Weights of a small transformer language model.
Training: 246M tokens, 15817 steps.
Each number is 500 + 40 x the weight over its row's rms, rounded and kept within 0 to 999. Layers, rows and columns count from 0. Numbers have three digits each. The size before them is the row's rms in percent of the matrix's.

# layer 9 MLP down, 256x704, rms 0.12, rows 158-231, columns 264-351
096:531525468489501533414497573496522482412442512503487520562556483554460541490524461498501497478495510473518472518498498491499480513487463437502543464505491461540501497449450490432572469393569479453414538481488482491522498518514498516505528463558508572482503565501515
105:477425481526517472478494515479494505457500473501524517506476541515495471537529538512550487513497529544472459502500494483445420488497483584465479574519499448476529495526548515476523502553545509513489504494529514509513519536617446483523472570478467432547479520544597
099:455525482482450519399484536517483458463505529481542476490451561528503460563448543508507494547447486446461441494499526523524566525400482519421455476507466500600512505517455520519460468442541487491577549475488440488510476483457506502487518456464555504549479565488518
088:462505501516505485527501475447476532517538454433500529499542508446516486548453495466523483435482541477511426492475494488521538446535488558457516554562499541389466526416497533491475556477492493515448444557509555496518503500514535548550498532481505409462433502501489
098:477593591465485538477491526566517526479528476522496466499533503549515563537439544544488464499470537450481514474468478553450523454442496475468542525516512432509531509481527509554443450467511453503493489477520514476581548517509423562530517538533526517511547532484537
097:500501489483510613522460512456514528497477445518590513492505490541629460489490490553491442530476527480453520468451514453483493512528469512538478484489514517481475500470475522540485498580512565479565554460497486505494487492497479406479552452436468517494501485458461
098:507489519477489417521477413486446550511530537456433529474519560545461461569545489561468504538600499474537486504485528517574525492552500475518496482545539499471484502502492556591537509498502511539470513533581452531566562573525451523578468479536538533534499543420496
102:434501518597504512442509496525559472530479548529515497467611492477501535456501561550491460482506459580500461491533516505481460410497505565498578484512428476542387511505501493470407515500479493530555446465406528519517484462456531513454497507499511506529494526553499
099:529524473563572481547519567476518494582556461560527513413520498507478480483613459530553509540455420494489553462506546502462518480550527533564478496486499524453548438493491525486537558497493526519432565492455500476417495499560453537518460588526467530528508473503523
105:468433519459449457467489539569484559484513498469537527483433567445502478430566478483461523507445495570508479453568493533467455525505501498513502527502525612470484519540477428525516484540526452511446419471459501473508512524506495514564444539457466549528509518524576
098:490471477491502501475484506506541460472547525461520497530484646552388442457549481489480535531508548539493484505436490493441444499529512485502473490482510495530471459496476521484499464494487483489504542573539462523515505508486521486553531504500489467453517504524454
099:502572481489534467503503524479465491441573514548471521433514523492603543645501488504552550505544508494529447497491511518452495462490533459470518520606544475494428494466482549529523454481493484514499509540493533499522472546501491522560535548532539479486517532456522
100:472450500538509541463492454440529528453374550519512493406461570413487527506489489486496492584470502456554491502449418552510496598530465529565505481467544451512487457548523543507501519519541508402481553484531520536508464510449532504513486510532530441499497513516469
108:477400501488522467458496500447550512488494525515474512461454428483473527504466501555492469439522465478507549594498539508487507538432432475462495513440501438514534441511533467475583545490482530421519540553464449475503491463554508478498508540495523524502427472530525
099:500484482502488514463546502489460529558451508441468458525495601464527459545493527511473545502549513517557545503490540512448479489555496520475512481535518514403456531488461478499549462464477542509518521490466505549515497539508506573497476557474476488514500483538462
096:494493493439456554504501518491544527507527518522525533472408465347462531470466519492437506487488502511516550498470430465523481439478471567401512483516462535460481468481481520525483474479510509396499534470494476520562537485538489496535492473547563520489475522498488
099:434497505602480517521495491452503476584499525488628478470480458517537537562531518473473494489481505546542542539541417477438486439481473487549465486484508452471440525514460421462486527516480468472487472567518519465494420532463535512432505504532534497504508472500517
100:540476499501424478471543572505483466507535494501518481481454543531486563442536478491504482498542534518525497536539581533422535569565461519550457514467487426427518541503526418461530434518538538512480495570549509504482486478484531510479481535510427534536522506542523
094:505474467539531575512452475477550472533500540489464494460566467501474510495418519509431528475475512481551583526508494470507441472566555570517449552492558484465495491548572507493542459478457495489417444430504438484507454531445491471494519534524539615455498505470507
100:524538534458572580518444503535557558485420524548495510506468480482522476518466514466477526477465505454501526506451478523468469416500497489458514561504543568613488471522494491454449527530484548443564473529549506537501512439509588489488540579479446552514461474521518
099:561585560485506445476476463477496516451490550474537470466479613530505483511497474498537437549446511472511484500443485487522565514550456439555501474578465501433493597467545497471454524516477452491496450503418498429523469550496405502492511505486472563472522509486446
106:509521491520480561485517525486512447462529557559487531532427478466526436511429509533505490496498629506520476452510489458563471539505519466475526568545467496491561483542508536473567499589535525454496415490517486512546537515497436473485433501480457462498500435455498
094:576528483443458507591460461486452490491513505547437498503450545486529561515485522502550410463444486518448506504443498532460530550467517526514540485481465532494428484521457488505443521455502533484508465533511504520527514434477483533489473538494534502538530431461603
101:554493513513477489559541445408470522503570510500547459443498457516488488485521453505489500497519436528428546548496537555466444478497518535514428516444480587560501506552482519505573493531481553479478562542537466453447523484447484471515505539528486493545452507601499
093:491436518505463503493545552464499371483480447504489552531483441482512515481441641492527439490571481480455505522537583469524577482495547459495525497493487489501498468551509510492438488393502509483436513472551497574504457573526548474495442541556611524499539466461492
098:451509507533479508514499543519522526420486488480456455498506507478530422590468633589481533559506530506493435547492443559569506492486512460528525556557517487467575529523529435574459538491466517543505421520532452515525503452509513509439514487510558519521428480463390
102:451518563520509450496498545501443483474500440507507593566474516489486480554501508497530574626568508495520505430480500543505524428553476446522544458559542460528507514566511537543537557504461447492481518457454542529506571495529493463448531454526527529550437565467521
100:525534541515501517543531556479539446536485529540528456464557500436508457523437502524532537523511523475466488515438513482497449458495505470493484477530521485524446515511529486478452509496488535538580479492483462593491502546509489555455561543446538498495556439535575
103:528498492438545494493557571534439519462518525525531501514536513510439472500487458520507512534513427607494503494510544598494527474525460517533481540510485516489479434488520500475512559544543448534497476431503512515500400488502431496503380484490536560489597550492526
096:465552471543535555473467441579537523568548494519492514506516511566479506453521450502487554520521470423493463496455509405534524547559471458436479499487439511426437515485455440480464524527486491453469491487510515459505461488556488526494577490516488504499454545491519
099:439436473498543507540469504472537455443462504547454502577498534478448569532586487531537492443465516533566475534551519428557522520500537460501483552526448454608524488535528590468575495541531503475447535448503491526538501535512536494531509473484551461442526504481490
148:525502544540544489529530496574474472517465441500507484498414545508512449486506509532470465426498508477495598517502479509453430503501629451507504494441566454577499506597494464487516442477514479564553508547546488609505548513553554504531544548530479512571461537512437
100:449509507480485487462536515496486503531489504518489553492527473479530438578541520504481525523450496483482565501501507447498484474452505542515534500541543504493493443563514482553475469557429528490466514518481534556480532567516475544501513505455492464502560519509527
100:481476522487496424556521489575556552544500454577537494463525501468461477445484474469556476484477526516544534545528451549541525491507498472550511539484466474453526521495464544501429513605442573510502502558502525485500512469488494524530467506458444533427482488496515
097:572572548430533466493398503523528483550528505552534494484459568530594505498428528497590526532442505486546514490487525550614446471468584526489487540471538394464534414509477481410486532477525511545490542536495503462516479586485554583508526551445510529562539523587500
099:497556477503490523545507574512429532491502480495435528509521516536577485522491451541468495500506596483467502596489540426473510504453548527458490571492547535548532391466470568509489522486538477550524526533473510468481518522486559439452522449487456517563488483570471
099:521501508439505464493504453459532512482516439532442495501589522559537517523413488521484493498437454546485478555507477492509475564519449506447529520515526507557521548485507457399550544445458480535485514480484413475518488553479516534515500485543540485483502493519523
096:495492567500477496539440509580434460451520491547475549507489498535513515595574583493459530447511531478453503518559457436485516528491497448507450515521587474533530525470473484499484491497503475545531492495457563483452554436549488540464528512436509505507535460522434
098:490605459543486586582451517547488446464518492594531509509457516557571522590480507483505505463537491513568480455510503608472538441519468496457506485547569500433475507472445506442464529442538463516442467502523522471542480471436545405508598455537480442500453539454535
101:504531523423506532462547497411558481518415525530480504459459459535438528499513490468497526556432540525515478468513549460572432539533477531590492535469594447554513551479497475497511488553515480438535569551437461491450481481485486538489482500514507504501505466531492
096:465488464464505515504487571493490475490440506545420510501490504459430435529616445494501570506523464472447503421560485462450448481496486496527513486522442493490518513581541531464581531537565538559576530506519527558580524532473476494562524467542490474479557511567588
099:458511473556567466523502396484430573500549497463461438446592574571503425536483413491494489500463467500522493530572491453511540517542519490511510504522578541422555502439512487521455519487470469498473465495627485462533448534531469532475448529537525486452486509508484
099:550493560473594473440496567443486494518544468516523518498495542461492474479543449521444521482501477474480409468493539508516443482577520463542497477485517458520535524495466563540470571438569505532568471484487539522501530553460479536491531420417463451508453551432443
099:567502521515483485400455589454503436507460475484457519566479550375549466538550517571492487499470503530507501529467481448534512510506505490470486486487509441501515491573428470494477545516519508579516454508484529436554491491535480498433418516507453531492432508436419
096:494452506478510502494416522453536467492525532501507476514519519397463530475474582493472470492486497473534484569556543481559485465509465558472437552494512487528451448479528513472557470511492537494526505474526493449406480491554515520457437487438536438497496541480479
098:537451524564408514505442525506567481507504416565469498515514501446489552554543487491465462486494497524494522490509518534534544451507459486516505515513546507551505479462531496417520438477517546502464496418514430512480510573541534643453452528509459420486528485568565
097:512531538482553456502596502417510451454563527469463510501540552453490428427476500457535535474473544496463538579544489471490551467463455469510535466510587471538531458465438472526547510511484452436515528512503465514441444438568523567473498570512532513475561462552493
094:509459516473501452469540518493556549466401454487492490413510535413513532490484493541521455497495502518549519458475440478546517443525508468576487424537511525540504551503491564525518526461517482526599565473453473471423486546462506511436545472563470548527507509457433
101:478520558490465492474487473532492544456454515475476474477411496458520492514516475426471544491453466533470533470447477465489516575504434500417450522583489550552547494501493543571470470553480497534582505444504483546449566570557525475460505533470408522496477423533563
098:482531474461493514532535500512503526536504444526471536451460518559507426434566484480513493493492500499436468495458486601505489450436509458514434437509446554455398545484528554569461430475502431533542453470510502506492482427419461487443464567451478504511505494492471
108:562513508522482465445516530463455461494513516512553527509540550521539520486488474565527477509520430497495505458453590509505490499504564518529518491471473483475458428464549546475520536514584513532563477436539558465514502514402484459457481555506540460437456495519481
101:496441558459470465551464446465479497537519501548455478570482445469483500557459496562577502484503457507528491507544575460522490484453506490570545504502549490485518476463499537567498523557548511525501485488439538538515511430512565494466537543433477459512568523474506
100:544530444503574440553474454516473489521485532528564507642545579542457475568508535507450460515522494494491510539523561575517473463541459540501495516442464465460447495504542468444432560476528505541426495447519480457530500459536537472574529469508497473522495478479509
103:530556514465489485559481507536525458528521454438528449476446522560509430508503461483504437543446510487474516493493503534510531489544489606401414500470494538500568493502464488487475441501494463473433543483468474502484422458475475498532511473535486437441514552516569
099:552487477498467586456564490460515484445472434512490499570557512522500493423503499527501511529526536465547523524554466571561500515511483474501438509487493379460594547533510512492406464464524476465512510446537530454500543500534574566556465510508426507503422482493481
095:505475561622556486526530538561462545491508568441545532485496455458535483522538456517544506514562507529510573580530447498517489524511546465543478499524335568491449461508480511473565549536413519549514453474470461524417486521477456517559407546345450559445494510527521
091:563428475489489556547486476480414581508455526571600487465497521520535476525552456515502556474477501512464484554451443429457506534475495472475418509525503482472447557462487449507509496530476482505496532526558575498452505483569542533507475479578513450551466514477459
097:438493535447531505494480476450496530506412442521556548469533527474492487497525460482410551419514473492468518490484472513556560485556421451498542471540568490516508513506525487507519519501480531495402551458506515500454537514604511487458506564470546482475506476506479
097:526474507518539518503580465478433511528457523514494476518497481608554523525582489515469495475504541566447543426530553437480524451471478427496498517497506446518436520496480520544508486483525512560506434449477490508503548541506487477453478538468469499545399503535531
101:483573482531578486416477487490528484488545506504517478491504509516442440493440618534390541503491499494532481462476483489488568465559513473453435534527494479507511456480476548486503437467567516453546534511531500485568540531548559501525474549533513494493511437495461
099:499503516484516512535575413473522549534575512479551466468517449592502523458548548523494554449513535511465527455536487540479500507517413507482516548460477529539459513504533481553485484527461493478539499478477463497488515504533494437459445524518511429497508437498440
101:503490581460497490541527535414484498507519544526515551514530509544515588508540559574478474541536542585366494591507507467516539534513437568478579480517459500530533473483493438512502508523464488434479504486485466502469472492463482460533472488435527439503459522513468
101:488478475470496494455488480508509536501544521471507480542478424529506514570509505497434498558469579538433546471498403489456535429478548556475548460571444498524424477477460547504487471504486478504508451570502519539513485499507498482453475448506485587523608512471460
101:446511539476480428450493435526567524562586526514481517515432527477520390498546493580470442494469490495526495492495535560519465453570486554526500473460531569488572525482538504575445509464478456606518484470547524492464542569484524461538492506483475538454479552442506
102:453495446508522451453563540543460579565576567469573494546542491484485494479497501400510459534486555534522521493435559443437494522552523503522503545343464469532452476436557467471481465495528478520560448533539489463566490495451502532530485515501432491506494522468503
100:599568547447543565485590544508517533479558548528571484496542492505386524542447531514519543531456469500503404438477473487483467463498467568486476492490540478472482514557475526464535455495521522489555488410472485549513498469477481502503488450533525502552499519592483
124:448539502498508483507526474477460545602443483475495483516495511474472499493523546529433471531520517515524520560419498491457523489519463531530566575538422465431535470495508541494552450513610603566486482487502508509530456508567493509504486507552490567518490558583500
097:460490482496471490527489538549499415386505505505477477494501461489517518459502502461518464495515513468488488398439504520550476516548518528523493422482475491512491558518512484540481510506510473499458512527514429520512476494511505451564559550533549495494541475489505
097:501472469472446499517445515465488502529497552532454366530469545499497508537491515529490450572490452455556508503478463578454544495475555505536551499457574572521471469435492417430604481485486537574490416553528486449486478535568486514575500486489508461496557495508556
095:492498415493453493467506438476512546510496565447459537575473502553486465492456446494475526552486498543546477497551447437486485493493494470490464452522582489537502494455508519478571477533533439581432442506526474558489565480458480564499473496481503551472526544489549
095:557580596508463423484520549503509489472490528466521492540474508507458494511463496487571507458527513491557462432513506450517507500500491510444492513486448450514479562513527438485519547523493519485506507495477561486511484480440496598487518521473476579502476484522460
091:452499428523539488494522504461518476420528544585462515477513454492523569407517552493597490495494507539421544457581516446412590482537425506478515534492513514570553566468444502559541529507500491489513567522488492480524535502527395507488508488446566507508595486440459
094:552503484504486471456487517452550533541465558442524477467466466509510500493512459468487478502475511430464542530490512501523509475484563459469522494488535503461515596480552505585469510566500483511522547571463533550528456494499516472574507473457557456565473513514468
103:447481484496565480485495490495507459512481461505500481511555507500527462481516489521488516502475437581541496465589537528521500503509515564476489466498476499523508473415448505476524564569404516517527456452514556543536471524510512524537510434477420540512542462569513